Weights of a small GPT-style language model, trained from scratch on English Wikipedia.
Architecture: LayerNorm before each block, learned and rotary positions, no biases in attention or MLP, tied embeddings, attention and MLP in parallel.
Training: a variant of Muon for these matrices, 702M tokens, 5357 steps.
Each number is 128 + 32 x the weight over its row's rms, rounded and kept within 0 to 255. Layers, rows and columns count from 0. The size above them is the row's rms in percent of the matrix's.

# layer 9 MLP up, 1280x320, rms 0.126, rows 5-26, columns 160-319
size [103 100  98  99 104  91 102 106  97 100  98  98  97  99 102  94 104 103 107 102  96 103]
[[122  73 106 134 138 115  65  67 133 103  91 127 178 115 106 152  98  77 101 116 118 118 181 138 208 122 106 158 156 110 172 113 177 169 104 128 158 145 110 137  94 133 136 187 122 155 155 128 125 115 170 115 131 116 112 108 182 121 155 111  62 104  85 149 158 120 166 159 156 110  79 157  95  78 121  92 142 144 156 133 107 103  66 124  78 117 116 117 156 117 151  65 123  97 159 186 125 123 152 106 117 115 169 102  84 101 136 114 193 148 120 195 106  72 132 119  63 224  64 131 196 151  85 112 149 120 178 171 143 132 119 108 152  60 123 132 150 133 113 137  84 160 170 107 165 153 101  76 114 142 147 181 114 120  81 142 179 131 108 135]
 [136  89 211 167 129 116 133 149  88 102  77 102  64 142 154 212 133 123  96 148 130 117  59 119 126 143 152 146 175 112 184 148 243  88 143  76 100 152 118 183 151 124 136 124 172  45 151 164 122 110 155 122 112 176 163  98 104 120 115 117 142  78 161 154 178  89 163 142 131 123  72 143 129 168 113 104 156 143 118 128 115 139  91 128 179 166  92 133  86 129 168 162 107 125  95 101 149  93 124 124 102 114 144 168 158 140 146 126 139 116 153 174 174 112 144 130 167 106 128 161 164  70 128 142 112  73 112 117 148 122 196  97  56 154 119  91  92 123 139  98 128 127 140 117 113 134 126 130 119 116 117 154 159 130  77 152 103 159 107 161]
 [145 117 145 181 134 139 121  98 133 119  63 134 164 103  76 136 137 122 131 170 153 106 164  85 121 125  83 122 122  58 120 135  99  95 115 209  80  77  90 135  75 125  73  60 127 128  98  88 126  94 182 185  95  76 125 122 159  98 104 163 157 115 147 147  90 129  89 135  68 143 135 153 156 160 133 137 125  67 130  58 156 111  96 123 134 103 160 130 113 134 110 144 131 130 106  91  90  99  86 133 182 143 134 151 172 132 131 151 133  78 125  82  58 187 158 173 109 135  78 118  89 124  94  87  91 167 138 123 247  43 140 127 162  94  85 118 154 149 167 163 120 106 101 129  94  64 109 131 157 157 107 163  72 137 170 117 102 116  81  30]
 [144 123 149 109 148 146 105 154 107 171 125 162  82 142 114 109 176 123 158 114  48 128 146 107 136 116 153 138 171 133 142 106 153  68 114 200  89 188 109 175 143 105  93 109 131  83  89 127 205 104 112 142 123 114  86 121 117 137 124  51 111 144 201 100 171 156 121 156  53 140 125 128 148  77 148 130 115 137  98 117 110  85 132 109 143 130 145 116  91 122 117 186 166 164 126  94  95 129 109 121 122 129  74 192 116 111 137 123  74  86 108 120 114 172 156 130 119 103 125  96 164 136 125 100  80 106 133 192 163 135 121 110 109 124 139 146 136 100 151 103  69 187 212  92  97 128 117 101 105 119 177  59 101 162  98  96  91 146 112 122]
 [139 160 147 145 147 177 161 160 130 154 157 117 136 119 121 166 177 140 179  99 150  98 126 105 191 118 121 115 174 128 132 102 107 158 134  79 132 136  96 169 143 150  99 138  97 109  96 165 141 102 103  99 156 106  80 138 121 137  56 175 121 195 122 141 144 109 118 148 145  97 109 107  95 136  81 178 139 109 117  92 148 132 126 112  80 114 138 135  73 138 181 104 165 107 107 114 129 181 152 156 146 116 116 116 154 124 124 161 117 124 186 119 128 101 126 159 134 129  60 179 110 127  81 132 129  62 154 110  93 137 215  99 156 136  71 103  66 188  77 115 135 158 100 109 162 187 103  80 105  86 144  87 154 130 139 142 111 120 130  76]
 [116 130 133 144  89  88 160 159 131 140  59 224 152 142 111 111 137 102 122 121 114 144 144 199 130 104  81  99  85 111 138 110 132 107 131  63 175 102 132 182 176 124 115  48 106 121 138 181 109 147 129  97 143 164 105 178 106 135  63 107 117 173 157 105 133  94 155 148 149 116 147 138 150 142 141 117  95 114 151  98  90 130 122 201 137 130 115 160 169 105 171 175 146 102 116 120 124 100 131 103 128 117 106 104 126 144 162 121  91 173 108 174 129  59 160 141  40  93 122 132 120 140 141 137  90 126 136 107  89 147 141 147 130 100 127 123 136 123 101 124 145 137 157 130 140  72 109 126 168 105 119 150  58 148 118 132 120 195 109 110]
 [106 168 155 153 124 133 158 177 137 157 106 103 109 128 130  65 157 120 152 110 181 139  60 164 205 137 117 150 136 104 139 150  96 153  66 158 125 135 126 139  78 134 145 123  98 122 117 215 159  87 115 118 120 156 110 120 132 100 120 123  77 187 131 113 116 135 117 101 146 127 130 140 146 117 176 136 162 144  73 151 145 146 178 137  91 143 132 140 144 123  82 101 156 122 139 136 123  88  46 136 140 226 129  86 128 188 118 147 176  79 123  95 136 146  97  25 113 112 181  46 212 118 111 116 114 129 127 163 154  79 116 108 117 111 117 148 139 147  98 150 177  60 137  90 164 154 139 123 133 132 127  59  60  87 144 154 134 137 149 169]
 [129 114 114 147 158 133 131 112 133 132 137 178 127 165 128 140  91  79  75 135  96 155 142 134 120  92 111 132 120 116  86 142 133 185 162 109 124 137 117 145 123 136 158  78 105 190 124 134 154 142 140 174  84 117 167 165 154 149 144 147 117 176 105 138 115 118 131 102 129 183 116 104 121 108 100 228 105 160 126 106 151 141 133  89 163 168 167 190 149 106 116 142 207  93 175 114  97 104 140 111 182 141 158 136 125 108  81 123 116 156 123 138 138  95 143 117 110  97 134 146 136 170 114  18  68 111  82 127 225 122 125 115 112 123 117 118 122 154 118 116 155 204 180 195  76 140 115 107 113 155 166 124 119 147 156 121  85 132 113 111]
 [ 56 129 141  95 102 182 106 182 162 126 189  82 214 171 118  78 134 176 167 114 133 156 115 105 143 122 164 134  56 145 124 109 192  69  99 155 132 137 102 130 156 187 169 136 101 123 194 134 126 134 147 113 154 111 123 144 110 130  71 103 108 164 115  68 138 148 136 139 104 143 174 141 108  83  81 123 186  79  97 101 107 139  91 122  72 149 189 102 183  56 144 196 150  94  51 156 143  99 107 150  90 125  92  90 127 141 152 133 161 142 129 158 149  99 122 121 160 123 179 143 129 134 108 146  78 152  64 108  68 127 111 127 129 104 121 155 118 128 143  66 120  99 149 127 114 147  88 176 138 112 125 162 100 105 112 163  73 156 118 157]
 [104 171 152 150  62 131 142  64  19 176 122 145  73 105 153 133 187 143 136 124  85 144 104 138 147 184 107  96 202  85  97 157 142 138 111  87 182 138 119 130 152  95 144 107 127 139 158 146 200 109  78 138  75 140 107 137  84 107 160 115  93 114 107 164 111 165 141 146 129 147 115 120 166 121 158 123 132 115  87 171 152 155 117 150 124 177 102 141 117  93 132 134 144 108 137 105 192 156 136 105 147 118 145 102  90 146  94 122  89 152 151 116 125  82 160 145 197 182 140 187 147  74 151 139 118 146  96 153 107 138  94 110 127 156 170 173 145 153  94  85 126  60 209  79  84 127 121  77 114  92 118 119  38 113 157 114  92 116  49 154]
 [119  97 126  96 128 148 148 104 130 112 110 115 154 163 129  96 112  92  87 106  99 113 127 144 234 150 134 137 109 111 136 136 149  93 130 178 162 140 124  98 138 117 125 145  88 138  97 101 142  46 114  95 143 103 120  75 137 182 159 134 156 115 105 143 157  83 116 107  87  88 214 138 172 165  67 156 148  80 133 107 117 140 131 136 154  71 167 168 140 168 148  82  90  87 112 144 107 106 141 154 183 155 150 129 144 183 128 143 108 157  84 157 133  94 194 136 138 127 138 122 122 131  97 101  86 181 125 158  90 134 140  49  90 112 170 110 174 165 138 142 126 181 112 162  87 108 119 128 142 105 159 137 133 132 168 150 156 128 137 150]
 [101  97 128 105 110 132 135  58  80 155 185 112 169  85 132  70 136 173 122 109 125 130 163 157 109 110 105 110 208 130 146 131 119 167 141 128 118 103 181  93 154 211 129 136 149 127  97 128  98  88 121 165 131  54 153 121 140 135 113 166  97  97 171 102 142 134 165 106 192  87 143 160 111  96  92 161  95 105 126 186 114 134 100 155  83 142 138 144  69 123 157  75 126 117 176 131  94 121 113 129  82 143 130 134  66 161 120 131 173  91 103 132 151  74 139 144  99 130 168 149  65 134 138 125  57 121  65 142  91 182 128 133 130  49 171  98 106  91  81 127 144 120  84 143 209 119 153 133 134  91 227  97 164  98 146 145 150  69 158  82]
 [122 135 119 111 125  35 129 128 102  80 143 130 150 178  98 120 166  75 139  76 147 241  90 136 142 105 142 179 122 135 137 111 174 205 205 130 118  93 149 105 157 124 136 133  71 151 149 124 127 165  91 130  89  72 139 128 142 106 104 147  89 132 110  66 118 139 131 190  74 189 115 152 127 133 104 131  84 120 115 145 124  89 155 103 121 136 196 133 126 120 161 118  70 160 155  94 135 121 157 108 101 115  90  56  63  77 130 143  93  74 147 134 141 150 116  65 172 116 115 147 145 136 154 105 120  90 102 117 139 163 128 140 216 104  66 113 132 155 155 103 154 102 151 198 123 123 131  92 106 123 169 140  76 151 125 148 109 111 149 182]
 [ 85 158 110 136  96 100 120 118 173 138 141 147  97 155  74  95  91 138 119 138 185 134 190 143 110 105 173 157 102 151 121  79 131 147 178 125 187  66 137  77 140 127 125 153 169 122  99  85 182 134 133 104 161 159 164 105 167 115 110  95 137 125 130 121 118 168 104 145 125 147 109 189 105 185 106 171 115 152 147 168  97 147 187 172 148 174 175 159 205 172 107  78 159 133 106 163 141 169 115 154 130  96 163 109 128  73 152 172 142 124 109 135 110 140 188 144 134 121 138 110 130 100 169 123 148  85 156 143 112 127 148  74 205 196 143 150 137 167 122 100 105 132 159  94 127 129  94 195  60 135 140 148 159 175  78 130 127 124  98 136]
 [105 116 144 113 126 132 104 156 127 144 101 112 152 108 159  93 124 128 134 142 111 122 128 102 157  69 136 149 153  25 168 128 106 149 135 148 145 107 126 158 121 161 156 141  97 120 135 123  58 127 186 107 106  84  74 138 150 111  97 118 125 105 106 123 115 148 166 177 129 209  77  79  95 194 121 117 126 147 117 170 173 124 136  99 112 159 125 133 124  45 111 108 145 112  81 119 207  78 145  65  95 181  78 150  51 148 110 153 137 117 101  98 131 110 133 111 184 144 140 168 142 142 157 177 152 126  62 150  62 206 234 105 123 117 143 129 141  91 157 108  80  84 126 176 119 165 170 117 101  49 134  76 130 142  97 122  57 134 101 131]
 [197 118  99  95 150 112 141  85  85 130 169  80  88 166 156  75  98 175  82 108  92 182 118 135 145  68 103 113  79 107 213 105  94 115 155 128 133 115 133 144 179 126  85 151 157  95  96 175 126 107  92 167  87  96 160 144 166 102 107  99 109 176 104 162  72 125 103 129  64 116  44  46 133 167 126 146  73 136 134 177 194 146 185 177 136 144 124 215 125 220  99 139 135 134 102 136 126  94 137 154 121 116  82 137 126 116 138 103 157 122 121  78 145  80 116 129  96 108 112 100 128  97  34 117 125 156 131 189 130 102 174 116 149 121 124 139 182 175 130 134 134 162 112 204 129 193 124 168 114 123 129  96 102 156 143  81 124 170  72 165]
 [135  93  81 124  64 130 105 151 154 157 153 127 114  99 119 211 131 104  84 126 180 121 114 119 132  99  25 124 132 177 123 134 169 119 111 112 105 120  35 117 152  74 141 105 139 171 122 158 129  95 162 123 159 134 182 131 138 182 162 122 138 104 116 100  89 127 116 178 123 134  96  93 130 174 101  69 128  96 117  93 119 165 149 129 159 119 108 143 137  84 141 120 184 162  23 106 147 131 101 177 126 175 146 129 157 170 145 187 154 154 113 153 151 144  99 148 141  91 132 172 100  93 102 104 168 137 101 133 123 132  79 173 140 132  72 132 110  78 157 139 174 125 156 145 136 149 122 181  96 115 147 152 141 156 171 110  95 105 135 163]
 [ 85 180 112  76 103 201 157  82 104 126  89 103 166  88 148 115 183 128 147 172 132 101 150 161 120  80  91 135 186 100  52  66 141 174 160  73 137 115  90 156 112  68 143 187 155 120 124 118 111 138 132 113 154 147  89 139 114  76 148 128 113 140 129 104 114 104 123 160 117 128 142 161 130 181 136 157  70  84 152 132 118  93 131 151 107 197 145 105 129 124 118 182 207  84 135 118 109  95 125 121  93 114 141 102 107 126 127 118  83 166 113 133 108 110 142  96  98 132 115  46  92 140 115 112 128 124  81 113 154 122 212 140  71 105 102 163 127 133 131 156 140 137 167 163 150 104 110  99  97 107 142  66 113 142 147 138 127  97 110 208]
 [ 80 126 149 142  64 154 124  64 132 105 175 116 153 100 143 157 152 166 171 142 140 123 175  77 118 111 171 137 173 181 127 182  88 154 139 134 119 133 134 157 133 144 135 154 114 175 106 143 108 129 124  92 135 106 120 126 121 107 130 116 168 141  73 178 120 113 136 140 120  99 102 131 165 152 128 181 110  80  67 157 175 120 144 172  93 117 164 218 136 107 138 109 153 140  91 158 125 153 133  72 107  69 169 127  91 113 152  57 103 134 105 155 103  55 169 195  78 161 152 171 105 128 170 105 101 126  97 139 111 188 140 156 139 111 106 150 108 124 103 127 131 176 136 195 131 156 131 137 128 110 173  72 133 116 167 208 133 129 120 141]
 [129  78 128 161 113 119 145 139 143 155 229 132 146 103  66 173  99 108 172 129 159 116 159  85 140  90  90 122 147 142 218 126 136 139 176 109 143  91 137 145 138 124 109  93 101 110 137 151 117 130 109 124 117  72 154  86 137 104 112 183 125 158 111 158 173  84 146 141 150 114 107 105 148  67 109 148 108 147 149 116 168 143 180 145 168 138 145 173 119  48 197 111 120 155 138 135  98 132 122 192 149  94 120 157  93 215 171  90 163 174 154 113  77 139 129 133 205  65 103  87 133 182  76 106 167 118 136 132  93 130 107  90 108 126 122 128 175  95 126 151 142  91 121  95  33 109 211 212 148  98 164 132 140 138  95  71  87 158  94 124]
 [ 78 137 152 106 100 121 124 102 124 101  98 110 172 151 143  97 145 132 127  84  91  67 139 146 112  81 102 120 184 129 140 124  53 138 179 155 154 106  93  91 146 129 111 178 167 205 106  92 104 120 147 185 130  98 146 202 159 142  94 161 140 167 107 116 141 130 134 170 127 173 128 185  95  74 104 102 154 145  47 159 142  75 151  74 142 204 116 119 119 152 112 121 143 147  97 169 152 111 140  51 105 171 101  88 102  92 156  87  84 155 160 133 161 136 144 158  99 118 167 140 140  89  52  85 118 158 134 162 162 195 157 146 120  58 151  79 132  61  36 109 150 146 162 122 141 123 140  84 116 182 117 143 141 105 151 126  89 158 134 184]
 [ 77 114  67 115 159 170 147  70 105 115 100  89 132 150 112 111 153 137  66 129 103 100 108  96 117 109 127 105 182 109 134 112 153 144  64 111 101 117 162  99 141 146 127 174 211 133 171 142 134  79 127 124 128  83  66 157 169 104 178  64 140 127 184 124 162 154 134 136 100 109 125 149 142 160  79 167 124 108  91 145 101 110 137 128 158  63 135 216 156 135 107 154 151 103 139 152 126  90 106 205 114 137 167 119 132  92 172 121 110 157 142 124 127 166 139  96 154  95 139 156 152 106  96 145 179  93 122 153 123 200  98  91 156 151 184 132  90 132  75 108 142 169 173 127 114 114 166  83 132 118 104 125 131 176 205 154 147  93 136 116]]
# layer 9 MLP down (transposed), 1280x320, rms 0.138, rows 5-25, columns 160-319
size [131 100 100  94 104  94 101 108  98 102  96 101  92  96 100  98 109 109 116 100  95]
[[ 96 108 111 154 166 156  87 111 130  90 147 185 161 120 122 111 107 129 139 101  66 173 149 129 151 156  82 140 100 102 185 136 153 205 138 107 163  90 121 116 110 137 103 152 121 141 131  70 120 144  89 153 145 118 178 122 182 155  98 126 125 119  78 162 169 105 110 162 169 128 139 114 136 127 128  68 109 198 150 106 140  84 138  99  65 167 122 130  85 149 175 148 119  90 149 205 209  82 113 134 133 135 176 128 129 162 192  89 154 165  90 175  78  95 100 154 165 138 109 125 137 168 120 127 137 108 156 188 163 114 106  83 148 109 122 154 107 140 171 115 131 143 158  67 142 173  93  41 108 106 140 149 122 173 110 168 192 127  96 137]
 [148 182 168  76 111 107 113 166 163 192 142 132 198 177 173  62 139  92  97 189 167 111 147 110 100  81 156 132 171 109 138  33 101 175 137 140 164  65 103 105 115 199 149 156 142 149  53 110 106 176 146 220 141 142 121 184 104 149 163 106 129 175 112 118 139 123  82 102 104 107  72 126 138 100  68 126 131 184  73 109 138 164 156  74  97 116  87 105 146 181 119 112 124 153  89 114 180 101  74 145 156 164 133 140 113  99 130  72 135 159 133 132  99 160  88 147 127 141 124 106 103 100 102 149 173 172 107 122 129 106 140 128 146 130 166 144 111 124 110 182 158 148 113 136 126 166 123  86 179 131 207 102 144 153 169 104 157 102 142 124]
 [131 131 119 146 120 190  80 182  77 123  85 121 151 177 201  66  92 142 203  72 170  97 170 134  96  72  62 105 143 170 115 121 123 169  93 110 126 163 146 123 115 101 177  78 112  76 100 170 138 147 119 136 130 110 123 138 111 111 193 114 120 152 124  94 129 145 152 109 126 219  77 117 112  95 149 129 212  95 112 158 102 124 173 128 124 100 131 122 169 115 113  75 118 122 177 115 127 154  89 130  94 101 136 130  60 149 126 194 181 175 153 109  92 135 139  80 124 186 136  74 155 188 151 114 148  76 151 102 156 100  97 149 102 185 154 170 108 143 138 208 140  88  54 120 108 108  89 111  89 109 124 130 116  93 108  72 117 108  27 169]
 [147 104 106 154  51 172 111  80 139 178 132 101 167  96 117 155 124 108 138 160 137 124 125 161 137 113 135 138  53 141 128 157 175 137 177 120  37  98 129 108  75 153 157 143  84 134 118 147  86 171 135 180 129 103 123 107 178 149 106 158 101 172  72 166 154  91  60 152 215  93 143 153 121 162 130 126 136 109  95 101 102 187  62 110 149 172 136 112 157 167 172 124 144 107 172 111 138 151  90 115 179  88 133 133 138 110  67 106 223 174 146 119 111 125 113 166 120 131 108 133  74 164 134 168  97 137 189  73 108 146  84 148 153 143 122 178 147 107 139 199 195 130 110 164 172 134 114 147 126 156 152 151  96 149 191 132 161 166 132  91]
 [130  52 137 151 164 169 135 172 113 111 149  86  97 171 152 133 157 119 133 110 148 216 136 104 110  57  72  88 139 149  72 108  99 169 156 147 139  76 159 103 169 101 112 167 132 131 143  75 165 170 126 111 105 110 134 118 122 105  84  55 172  55 137  79 138 175 135 128 126  55 127 136 148 129 208 108 123  63 109 126 132 135 131 122 108 138 151  85  94 101 118 111 121 113 137 137 184 192 130  68 114  91 113 100 160 171 119 113 128 123 178 138 159 168 130  94 126 128 168 159 141 132 150 101 128 153 135  78 126 116 174  43  93 128 114 126 134 139  98 129 149 157  65 121 132 132 113 129 133 115  71 139 169 100 144  95 200 198 119 168]
 [161  97  87  77  95 146  85  92 140 107 142  54 202  67 115 158 144 117  96 193 109  98 110 133 155  99 132 141 138 146 111 144 130 116 110 172  90 147 157 115  79 136 131 200 111  70  92 105 190 156 151 110 103 112 126  84 143 124 186  97 105  96 117 148  94 165 109 120 168 125 112  60 159 114 138 171 147  86  94 137 123 126 126  93  85 157 128 108 121 145 127 142  95 116 110 115 170 126 110 116 109 120 161 141 127  78  99 181 103  95 134  61  66 129 120 221 166 145 135  87 119 113 161  85 160 145 101 148 157 144 109 185 123 171 100 139 124 123 127  72 125 140 112  97 140  99  98  76 101 133 140 106 168 119 128 115 171 160 113 154]
 [160 176 104 138 117 131 140 121 129 102 114 185 176 131 108 122 110  98 144 154 162  70 160 107  41 103 126 147 113 145 132 174 175 138 123  80  97 108 105 140 148 104 114 152 116 114 149 104 117 119  94 115 178 133 132 126 157 129 137 146 104 114 115 153 146 101  99 162 153 206 139 113  74  88  93 110 118 114 129  94 149 128 117 155 202 151 134 100 137  66  86 161 125 101 123  96 125 177 122 153 150 107 105 129  60 123 166 135 170 108 145 116  52  78 121  75  83 139  99 194  84 104 105 148  72 140  93 136  84 142 128 173 119 163 132 133 146  86 142 178 133 159 142 165 137 166 136 163 104 100 146 157 144 148  80 141 122 121 182 137]
 [136 112 148 114 102 108 162 150  65 115 100 151 147 145 121 108 136 107 102  94 168 139 119  73 108 127 173  94 146  76 154 116 141 183 145 136 166 131 110 101 148 186 106  81 156 162 134  94 113 135 171 124  94 116  80 120 141 134 195 145  71  81 165 170 169 149  79 118 102  96 109 177 191 107 106 119  62 105 137 118 127 132 146 131 115 102 138 139  69 139 103 126 202 141 133 128 160 157 179  78 155  89 121 121 140 130  89 109  83 142 130 143 196 139 131 149  98 123 106  64 119 189 127 136  65 174 172 141 161 136  60 161 137  79 212 101 159 175 197 114 152 140  88 134  95  68 185  74 169 135 113 130 121 100 120 151 121 115 194 138]
 [104 113 142 166  94 114 161 157 130  73 160 135 133 118 131  90 106 118 107  96 112 119 124 143 126 119 106 159 156 222 108 151 137 193  87 130 178 114  99 147 161  78  96 104 159 139 194 125 138  64 109  96  90 141 161 146 100 139 123 138 155 105 147 123 213 118 146 118 116 101 109  95 128 131  80 130 145 179 120 153  53 142 144  73 122 111  61 106 115 127 121 121 139 182 153 146  99 128 122 130 117 105 147 126 108 134 157 126  97 178 109 133  61  91 121 177 100 107  98 158 179 163 130  91 110  57 100 154 173 201 149 197 107 123  92 111 121  78 119 113 134 163 147 128 104 151 143 142  94 169 173 121 159 218 148 134 165  86 119  94]
 [127 138 114  94 135 123 116 100 152 107 126 145 165 126 127 145 100 171 111  88 112 175 147 114 146 112 161  43  92 130 184  64 151 113 131 158 111 119 125 110 107  93 135 104  97 128  93 166 123 115 167 192 203 187 193 132 116 118 135  58 137 164 151  89 117  86 205 181 111 144 121  91 147 125  78  84 119 135 145 100 201 120 149  99 125 129 124  94 152 184 151 113 142 234 134 152 105 121 159 136 103 112 112 130 110  90 129  95 114 154 196  98 139  96 155 161  76 109 130  79 120 110  86  76 165 135 141 100 136 115 112 105 123  34 115 108 129 125 113 161 127 154 116 143 140 144 122 183 111 121 160 154  48 138 150  85 110  85 116 110]
 [201 124 154 106  64 127  89 160 147 180 120 134 151 169 109 106 135 146 112 136  27 214 138 136 121 144   0 102 136  92 153 148 131 105 152 128 161  91 150 135 114 191 143  94 150 111  96 128 153 160 152 136 160  97 151  96 125 179 163 153 129  63 166 155 136 103 105 167  72 114 141 100 213  93  96 131 129 120 120 182 158 126 103 136  97 107 163 148  89  83 111 108 171 110 117 170 112 130 148 103  90 122 132 120 112  96 164 144 122 112 104  83 106 125 101 145 113  79 159 122 137  83 147 139 139 122 169  91 109 129 156 134 108 125 138 151 124 103 140 120 132 169 146 123 101 120 135 197 133 121  70 189 110 150 133  51 122 159  97 132]
 [ 59 128 147 101 108 117 103 118 150 154 154 167 125 141 109 151 163 153 155 186 116 104 133  97 202 151 116 129 167 111 124 126 191 150 155 151 164 130 128 144 151 136  90 152 129 181 129 103 126 138 129 125 164 128 112  51 114 136 106 107 155 178 111 136 140 141 115 130 115 105 159  53 144 145  77 105 156 135  86 133 155 109 135 151 167 109 143 137 152 133 126 165 155 111  68 126  83 123  73 110 167 108 111  87 102 122 165 183 148  92  97  85 120 211  98 139 105 136 140 141 131 116 114 108 138 100 120 125 179 104 133  52 125 150  67 167 112 182 153 164 133  82 149 152  98 185  92  88 183 125  96 116  85 122 109 144 134 134 146 108]
 [110 135 181 165 182 177 143 155  97  91 143 133 133 111 126 118 152 110 107 109 114 110 146 155 125 108  70 175 184 166 105  97 111 112  88  84 143 160 139 157 115 153 169  96 160 104 116 169 177 166 172  96 161 119 152 145 118  75 163 144 135 110 111 178  85 113 184 169 126  61 136 121 100 168 134 102 191 128 187 138  54 168 122  71 187 105 142 104 180 163  98 133 157 148  79  86  64  85 111 131 124 122 163 142 213 161 165 193 126 170 145 111 174 112 133 176 107 163 158  89 130 117 106 132  99 140 186  99 123 127 121 133  58 146 157 112 126 136 100 147 134 103 135 168 110 104 124 161 101 121  94 136 153 136  96 157  93 114 169 113]
 [171 126 114 142 105 164 124  91  80 146 130 115 121 133 134 119 155 137 157 138  81 119 102  87 158 108 109 132 109 178 115 227 125 103 107 139 116 158 141 180 125  99 190 143  85 151 127 159  95 138 110  98  85  93  95  87 134 123 132 152  72 147 104  80 121 107  99  95 207 140 139  76 158 169 125  93 183 101  98 137  85 108 151 128 142  90  82 111  86 110 125 171 178 132 153  88 182 167 108 150 152 161 111 138 114 220 196  46 114  76 149 145 117 122 113  80 141 116 119 169 135 155 163 119 186 142 106 124 117 104 146 149 140   7 164 137 137 107 136 162 153 159 105 128 111 139 131  95 111  75 119 106 101 172 146 144 171 159 120 140]
 [129 139 146 113 199 120 121  41  77  77 122  79 112 169 129 103 151  99 149 116 130 151 132 145  87 104 133 116 130 122 109 114 122 126 155 105 162 128  75 116 160  98  93 148 188 122 102 123 129 156 138 121 142 135 154 134 157 131  99 154 132 129  66 128 151 114 139  69 113 150 105 159  63 123 151 107 124 144 143 118  30 124 146 160 141 132  93 111  66 132 161 202 104 139 156 156 146  97 185 124 154 182 118 107 105 105 136 148 107 138 176 124  96 172 166  68 135 126 106 123 114 163 145 113 140  83  69 102 130 100  97   0 135 105 133 146 139 172 138  96 136 176  99 142 116 151 153 164 127 153 148 191 155 130 107 116 143 108 153 112]
 [ 97 179 163 105 120 214 112 153 156 118 108 138 140  90 192 112 118 120 132 124 115 101 161 132 113  82 139 128 160 134  52 148 142 129 145 112 110 150 135 159 135 115 131 117 147 179 140 103 175 169 136 124 130 154 109  97  90 135 117 173 151 128 107 154 127 116 134 156 187 121 121 213 118  95 131 116 161  89 159 158 104  82 135 145  70 117 185 136 102  50 143 179 123 134  63 101 132 120 118 123 155 130 130  99 141  70 100 163  62 165 122 181  71 129 122 104 190 130 175 172 126  95 146 111 130 125 122 121 170 141 114 200 133 136  57 156  84  59  83 123 125 122 127  37 106 111  96 169 116 139 150 152 141 173 169 143 134  97 142 115]
 [132 122  70 158 123 140 125 163 106  79  92 117 111 138 161 126 142 102  94 157 117 138 118  73 142 105  93 141 102 136 159 123 132 143  90 110 125  99 124 180 160  33 109 153 138 100 109 154  91  95 169 151 171 131 114  75 116 141  81  89 182 121 140  96  74  86 106 159 147  84  92 107 169 112 148 130 127 110 158 153 151 169 136 130 130 104 116 190 115 128 121  59 169 117  66 129 118 126 166 129 126 129 156 156 184 163 104 147  98 144 153 143 145 138 131 134 170 158  96 171  92 203  94 141 101  80 191 130 146 120 132 171 127 177 195 151  82 155 200 154 170 118 127 116  86 129 126 125 126  73  70 115 128 138  79 133 107 126 160 129]
 [132 142  91 143  59 187 144 100 130 127 112 143 151 126 121 134 141 124 121  76 160 151  79  99 130 149 115 147 148 138 124 131  95  99 128  89 107  99 171 130 141 152 141 142 104  91 127  69  70  92 126 129  81 133  87 110 133 149 102 119 160 145 161 114 138  80  92 124 167 129  95 142 109 189 166 162 108 149  73 180 124 157  95  46 166 148 123 167  88 113 189 103 138 132 109  67 174 133 170 116 161  88 180 190 116 109 165 128 193  93 102  93 118 174  94 117 115 126 150 131 136 130 129 172 146 137  94 149 142 130  77 105 164 161  79 116 168 212 123 111 173 149 121 163 183 177 134 134 165 134 167 122 135 127 164 162 133 206 119 107]
 [124 146 169 152 138 123 122 138 162 103 148 103  81 118 172 115 105 163  24 146  95 112 186 125 132 120 129 172 181 134 110  50 157 137  89 129  98 118 165 125 159  88 109 128 155 130 164 106 122  94 113 101 129 183 148 155 132 142  72 120 100 127 142  79 166 207 160  75 109 101 108 136 111 168 110 127 161 137 135 157 153 147  90  63 126 146 159  74 119 116  96 108  75 101  99 196 133 137 145 147 101  52 137  80  78 130 158 172 116 133 128 138 129 161  50  94 125  80 102 151 119 120  88 205 141 126 171 122 164 118 105 138  91 106  76  85 163 109 132 105 155 125 109  73 131 134 133 102 100 176  90 126 122 125 128 132  91 105 168 179]
 [115 104 115 148 191 137  97 172  95 115  70 145 133 116 167 167  97 159 154 122 150 170  88 141 126 112 143 115  87 135 123  97 121 135 194 162  58 147 116 120 133 136  80 127 140 128 144 113 107 153 145 105 138 159 110 148 135 129 103 119 161  97 107 116  46 135 156 133 158 149 135 165  96 169 119 129 101 148 169 183 122 144 115 170 173 122 120 106  77  92 140 120 135 184 148 120 155 208  58 119 135 156 171  67  90 136 127  88 105 129 170 104 100  28 103 126 108 133 123 157 106 139 155 161 114 147 124  83 158 159 147 110 101 169 134 101 132  77 106  96 121 167 101 142 132 172  76 108 195  66 126 161 128 103 131 133 156  68 178 123]
 [ 65 103 132 112 122 123 102 117  95 148  73 121 145 128 136 151 166 120 177 149 172 130 124 148  88 137 152  78 100  89 122 161 128 118 132 164 137  93 132 155  90  72 121  72 142 100 129 138 137  84 109 150 130 119 158 113 134 104 168 168  95 170 123  99 151 156 166 152 190 141  72 170 156 156  89 135 110 132 187 157  71 156 121 119 188  81 181 122 135 138 134 136 122 146 154 121  97 108 157 121 166 119 151 160 138 104 121 131 132 148 124 135 127 131 157 131 163 137  91  19 194 162 132 191 110 169 138  82 145 111 144 164  63 127 107 146 116 153 135  74 141 104 170 113 154 144 149 126 121 144 169 129  43 138 115 111 173 109 175 118]]